config = dict(
    n_layer=26,
    n_head=10,
    d_mlp=1600,
    norm_eps=1e-05,
    rope_base=10000.0,
    qk_norm=True,
    attn_scale=0.177,
    bias='none',
    parallel_block=False,
    init_std_o=0.0,
    init_std_down=0.0,
    beta1=0.9,
    decay_shape='linear',
    seq_len=1024,
    doc_mask=True,
)
Each number is 128 + 32 x the weight over its row's rms, rounded and kept within 0 to 255. Layers, rows and columns count from 0. Numbers have three digits each. The size before them is the row's rms in percent of the matrix's.

# down: layer 16 MLP down (transposed), 1600x320, rms 0.088, rows 1112-1149, columns 240-319
# up: layer 16 MLP up, 1600x320, rms 0.203, rows 1113-1150, columns 240-319
down1112 103:109106158144142123061177115101092191101069109092105088129100125156129153105155162160147134112124099155140184153156125105101158152139128125120148098134108132092140075123123199104154087141116082161119130081127094131157100137135109157139186142
up1113 099:180110156159172159128115109120080050137139121092124147131160136112121139050111077136097146142107110141141159131190156103062176067139167140182056131133114127144142191136161135109116152131087149117147143182124146091124143169087146125140112121
down1113 096:179147142162115153147192129174081112098118139097093125136165141113138147142147120146107145115141125134130043103215095152128136070117088119136118121155107117105169145171166072124107139131210107103125180124145148148112187174130134116115088175
up1114 106:122129176142102099125129118116167110127148106132110100090120106133116104063141141194113108151104170172100133114167153141088135154151166079106057072139174104052103057101099133134127142163120124144144172069126123170126153099156106073145061129
down1114 098:110169081094165111174141120127075123060171119071134095137112181157129136174129150157125145107097101100103208095109140183094090093171095094161085125107129114133129081111134158140090141115120095091102159094172096179127181103171132139139138114
up1115 103:061102151146160136069211117141176122130069156145157156135117137146113150123167109154113223096127182108142157111160141037169118105124151087107160106065091103108171141078123097163126095097152124125125145176127150120133107104120084101104154094
down1115 102:143125142105149084133103102109090071115169119094089108105106133089110105138196130159107186152114116136120099093141170074114137066132165138145211127124127100098111118091144147156128155114141181155144119185106095136127108154149081076115195157
up1116 101:145114111136086127112153140136145137105138083132115102104102067136149119126099113181139146170172097204159168097137090091115121082113111143130167129091136117185082188100106085132192194110134122117106152130099110073125122079142110167134110091
down1116 097:063141099131147150111149134125190117093124086054105127097125113180118103114120123131111115140150171178159130177131061162033106159167087097120108094130069160181160113149124127164142107128120113060093157116136081144159161082140125104144084161
up1117 105:169173092112137117158097082137135079079108099092161096133126153097144124123129131116057126147111170133147107172084106126137123111139157103150097165108133103130154155075100151118093072138146172127081136122114164113112099138098102062133145100
down1117 100:115112101134067157068142099179154086048063125168114085135117056101085136081143105086124147141146197180111160101108093146113104053192173126145148135116155113155104111103050150160115129142170114110079113123177129097086105108205147151153144134
up1118 098:081187141093086086076092118125169146090101107138131138076119129143096135181073088099193087115130113181156139171171192143092174169136133182130123080138131104141092178132090096156125135123134108189156063146154104102135150127097101111124117147
down1118 103:165166143112120118097162129211092177107201085106137191091172097112110141206066104129094088157165118181167081146122122126149175146094128130168153126123126056090166156116149114145178175127159160183153109139142121146139121088103061149181147165
up1119 100:130148163139132107121109131175065101099165116224087028170167124145144121120135147140149126109093066097139173135154179124124128121134148075162095128129126154127132135078096178138100063091109185165190096144090135083107134092113139134097146120
down1119 096:124147152167117106139134089126110129216081173169132050091127214164111116117101121098131076146128104162103156128137137129058152160159113106136115194111148161171122168107137152116089145150096116066096199158112093114092079102180150162149108094
up1120 101:151132050094063117080105048105091155136148100108087132144116135138108115112087133170148110108154112143142187087202115112176102086137152135072158172115154142105107101101105125144144100071109090138116137137103122097113105138122107132106162195
down1120 102:146131091131112124099126098095130088171127150147075158161153088089185186116118142146121165106178106147117123129118127160134055038159149141024071115139132103086095188098099188183131165149140109138199154080102097187119106151092102138116153064
up1121 100:186150144118156143121122133041099150123125161126129121168116200092109105099177101138091099124096212150123109148124173120120089142162092141175130191133124063098128089161179107097164133099110106099173105071088108154144164179122077129149096150
down1121 103:116138143106121154141146028174154095049133167065147195111105082142086160084161170118135120098128093091128166167147151136112092141117104147134125140145092178217146184134147083099172125151124131141093155138185070157081127125153116129167171114
up1122 093:126176169142131181170139108153152066159119120146172112132090171126096159148088067149068129091165109093098103101099194213134107163142115140103103148125111123162146079069140126153116130136064125142092105168107125182098157123142116130177131136
down1122 093:154108177177105172156152132181111116141156165112165082102106156106106109064138161104119103134069072135079059121090058157151063134183107129136155159113118122085119119073138238155078110095110117151156117080077124192088127106156051159084154133
up1123 098:113176090139144138115171144104174118229138187153178116137111166155110140107104151122118077123137134162095131115164134098111107144090110071137131158081123193173138063137077162097131116117116135130148088146138070063115120153127168113082098121
down1123 098:143023139091094145043134111138147135079079133145120094183075084151162133126119100128125122107095129100116077157129154081088130160136151144081140134130178140105147122179160097092134142122135142133111168101116103157143119103175078104108117128
up1124 094:137156155117190112136096177158117132066150160098156138092142121121094176177083155131073129107134109083146120148170123065087180133092097099036092103137137101163120187113142143163060078115143141085134162133143149117114132152083151135141170113
down1124 098:069104138140153178102165123105089125077087127133099060144111076106097068143153137140112131139172118107181102133129181111113104096062072117139126121234121152175140160161155118151147168155097132077133168106122099140128109085144138125136153166
up1125 101:059137146159137091155130060116151098109076177187131179113088174067202093139162135152123134122114120190137141121138175171145081083109134163171170091148094127137081145107123121148117119120151112107096067111118119114108104138015094117140133158
down1125 098:071061144117136126120113158130176165122149120089193102056152134204148147149178196115155119071145140097164112110126162104129117127173107144129075167111161139113137144153131130165139099164069099148157100135210199159110119128206131144118102077
up1126 097:077111105164034127123183122121177097146130148078073131159157144055103170114142092174133128160123090147137126093089151140164159142143115177117141103135098149165100130160090090134162095061147085172111087102109069178163127104121086110046203102
down1126 102:102124118090126118169123138142155115110078100140108124103161207119170108109120128146147086158140130111148130118161119118112118166108107128098175177108083138118118123127074139124124055123134082118090070134149129110094164123103106120070181116
up1127 102:135136127095164156119121135144142085109143117170168108085140119130166098115147084125118134159099191140124144135108122125178125168120109082136102086132117121154174112126150115149181126161073094124096159128086188112158075102177138075149181095
down1127 099:132147140140098136137108135129162125047146059136156123098126093160141128065129150136172138145040175110136157093098103087165157175154119140139082071131103090114111095128104170127133102155075147168151071169161110121155094092141095174096186185
up1128 094:139152120206129132176198135138134074122143131097173112158088164129133091116099146136120131151100157143115138145095153143139141140065116078096095110163136132115093147153151161177160175091111099181057106143150132138136133179083114112133128113
down1128 102:141107086158100154153117091123068151086122114088146083135098107128127168135125128128070079162160153110073102084152155085073093113099135175107072110109113140116154111166145156090084150173048157141176180154114139193097135105149082121086083141
up1129 103:136117117094132052208138133106126161163103128119127106145117163129147124133091079064079125101149157124083144074159134113095195176142089097227158107114110163046144084158116139118219052139101105153107108074146103099108123140113117180115181136
down1129 100:108166111100206121147122133122176128157028148127101098146090153102058112117116075075149173138134132148049215122116111150143115160158102089181195105142117135136090136149149082081141098174083137185147181095198156120103162118150115106114177128
up1130 099:127125117163134060130154159126142172119152092144085176116117164114127157148130111125068146133142136143096163093123152167139152150145183184147158138088110147115113123123122123088073186141193088166167058121153170115130223174127148172082115137
down1130 099:125093134135098142109141136114104195124062155123068156120156140123140106132118115100126059135103149144104207150136140141161153123123137146162064126131095175199162126206089133127135095118129089151110077166121145148155158107135123141124157162
up1131 105:139106140107100122165134134123145143179115147124127128177118098110208139138162126154124157156204154168124127119106098105139116164119154084080092121060156106131113076176137138163097194093148127160086121165160093136124094064108158125072132125
down1131 101:127154120193115128102161127151101163151101133079174129189128151145120130086147132121178133147139087150135111088164161176112178112135096140086081100177139105159152160146107097164166138092132111062108081105094147097195123172114159174089086160
up1132 106:184173150097100086090051092171042152082149161158117117093122050089091094119147082137095131166160106122123119114149141119122124146105129061098101130173169152126066114154134115130134098181075135131109083100162111092152159092183114145143083156
down1132 102:154160133136157170160141130112110113111138059092146092123187133091125122130138137102014137112072160132133066062092095140165156079145109131077082138144142103188128123102108129148168136136116145135169076099086137111110135112181147194089082144
up1133 093:173098197132112102096163175141123142130179140121124127142136153120123108108151117151104174110129133153096110125139115097101096147176192130120108154043148123165141087132090119105153108167124088133105129142207086138173093144155124111116119137
down1133 096:118121167095139109107133182195133122123101129138096164152099078172123140146134160156114207161162140142073058129200081113094115121142109127113125194109058117116145128087135129086123116123139137092126144107110056208177140102110153124140098128
up1134 104:091097142166134099123095178139097108167160145183161117173175109113144167171101047114139144034120175158147099125180116075243085145116106128124102139059147141177112095127127154133087142086146082163124081158123132116154186128082092057167141103
down1134 103:102098170149130106159091090104098110092100114174163199168125139145110127121166104088083078165098157168156105154134109141155103092153137096119138133121080099129131129105058130110096129122088160136158139153173149076106168148098114113140142132
up1135 098:109092129198112103129176104092106135176167148145173084136113140111172143093182085110106109125130090129154128156120163118120098066113141149093041163082136170146042142081115081137141141154114168096163127166125121141161090058094092163109127144
down1135 101:106086122114127100077140112168082138163145159125161083160137135109099077172147118116131154079126106101131162150132083132105142082107100125092134148143128194161182112128079149179077115139093076129144127138129174137166153053140121129119120125
up1136 101:156088152084193127133137155127124189186095092119171164137108124159089169116137120168122107106140176133169174160123176114129134187139158166073108131103132102132108170156095187113128130146129122122163171122121145137117156145077109111105127104
down1136 101:125163173142166129179142133118121108134197116114125126113133158148099097074118182180159180169073135123165158124127135119155124092146255175194127105155089099082110178133134138130135130126112102096107152151131145137115140094107178112163152118
up1137 094:080109111169166158154121156111125091101127175149059127117123091144142130062142118123156112150110156133180145161067042190138173132120098129109179108081118110123126124102143137125135115115129160161081141064177113162096168140124148117171055115
down1137 101:093100141183137164135140115143144144118123153145054128161084070116114215127136174127148168206106114165209091124059103101160114091118126109191144149152140077129156135145090136117143084082118140179163148155165063117142151096144152102103141155
up1138 096:155121168157104142116120146109123130116107048122119155084171088128112140129117125195111149170093144136184187033138163108124140121092078109127127115118158137112188136127131115177128101084178147140045151093161087104154111148111085225127137087
down1138 098:131113135174109170115144144173186120122134096082092118130145112117093146196162129103117127133100098153110134092197146125162108139041105166174115164167096134137139110037136092151149126097116165137176111139132152076071082158117089213062162147
up1139 102:059109101147122138184120102130112145211116125156178105160154168164101117155144147161124116101145127115175128115068124118168150120141146116110127127099142151059132147129136171112089132129149167161128067135130159126137089099126169096177160122
down1139 100:186103159128173135149133133118106161060097155141152131140108100169150111148107136139162140158136214126071127105136078142125105144144126142167178073052146169139110120129082123110118115117095119112166080099111101140069092031112089080119159222
up1140 089:087161060173160110080109163148191154159135162120153108120102170078102105142128071137123162115123137137124075101144118171127113136146104125129181106109123082134097167121130152164204138108148159159120124090118135153108076149107129145160141119
down1140 095:171187126132145171160175167113192138137103123078119105144114119089136141125090204076150075112124093120140075164097091175116145150117090170113106145103149213189143125136121102126119103179141097128175167102142143140149122132123170092087191132
up1141 097:150144177081162085095073127105155100144150104094076084173131144146136124175138102133111136117143153139128105173146073179156117144166161152148083110107146099149078117147118197109171155129155071182145113126097133119117180131112208124148078094
down1141 102:199077173137141171088158115150149127157100149114103133148096114111081098107131153138151151126155158113140119121159117096180104112158174132168136171118124098138106121090135146062116143149126123094082143117123135171148131171129101153115098122
up1142 096:149201130129121166101182096203119166103177181161153108190087085142150114124122093128116131150125135073162127162091123067103148097091113121097092094168186123178138082102079111112161173119149052092126130161168123112113104115156120112152122136
down1142 098:132119131121155147148125171066144113107089119131113120066046162136150158146218111137153132132138146111147116153145110081187095153142123176140116105125132105109125129135126140112151099136140133118146166062110051125121129075143118164127086128
up1143 101:074113102150114161127113106140179149122078124085135145136166116187139190091137137162175180164149153122131135109030112104153104112172130117099171107113162168136150129140131144137097148154093089133156149166115078109090076112094139086080106157
down1143 096:166100099113091166121157119174126152076071089114149127173142139075142089136173166112121163123159118093093171092120088151160142153168150102100081095152138132134136105153133116096170096125142102110144193161025068139131132110123118083158121151
up1144 096:156177094200184156163148111095102135127149091140112101139088159094166130104139115159107118038082143169171167118123165120099107154111137156114179120129106091150163147186139110151123108159101157128159157156170113064128131111110085194161169118
down1144 097:204167111168149142103122129094103130156124161162113141155094100128115174103114139095134128161118134095084109095130125121067116132122120125168135086086116125169122131142126109125113146134169192141137161146128140112079137125085143128117072073
up1145 097:187121092076179141151178079060107164130132113127097141153130104120137177186157182112114134094110195123121112125122063124129181136136112148139166134071076115157130114152130161137085142144156097168124152101168079161111078132109060136071082117
down1145 101:134103128087146135184104099137126163122133087088148133171099127140113154122168173111060101054085128119164125136120117166151119123130108109087186081095116123158157100143079140117122060146168104128133109119110126165131126106101140082136112124
up1146 103:087110098118149129113106093153189119178126098107177038172101078114151128156101116097073131168117162173121108153117111146146158151152116096122113124169145126148151113144125127169137095142240138171145138066141122125184135093173117176215177142
down1146 105:037110147158071172101072104142136100180110140123120071115113131084115153149120130124147132074107190141092121122055091091075143164132114158135092168133118195091142108127173128145128110065136125052134074159160121128108144152120121128156176116
up1147 101:117117118126169097166186157103074150111130112111134169160146140103115118123102134166104114115139126174124070211172139113097038128128165197076129126129163123111158154139145181139142177110121155161130141151095157101137108090108176075117135111
down1147 100:102125114135102139094132165042086136061133095146138204127155168103139132125152068138109088148174076130075115145140116081154137071117172180076169133136105144160100110124073135126119137144174109123123126129170131208139070101125129082121141143
up1148 092:156082131067185069117141123144044216138134156163125142143131135110160130096181119131128189147177137137124106187082126076165164134090152168167059177092115093117116102102106146134095153146094119160137127129139115166140056081163129136115142090
down1148 100:138113166114171154132143146064121128123068116138107132168152095105109124093120153135192159123121141115122116126212138072089111140082139170182141124074179115154160170103114140059097140096143169139137096129150151137130115093138060126155161101
up1149 096:124137175129161111078152107170083107159139045142114168170112171114131155148125208213084112107127146092101139193123086135108125169116120129140125109037094106122106120103101166174149119136122117187096077091163164171106087100160124151103174105
down1149 096:066067116160171176174149131115148131183065144159112113144145156114132159117105031090128108113161150095121132122072136100159136123136180152077185097120096115072132133177165084095122130131101166141113177092149122156098134099162138187106168127
up1150 099:170095168075135127163130136102117149159129114123147098075101120158089100131191115112108110115138127093186113093087170107194173135101078158133153163106114094109105117179100169135138104117176154128055152096108131086177147166125089050151110048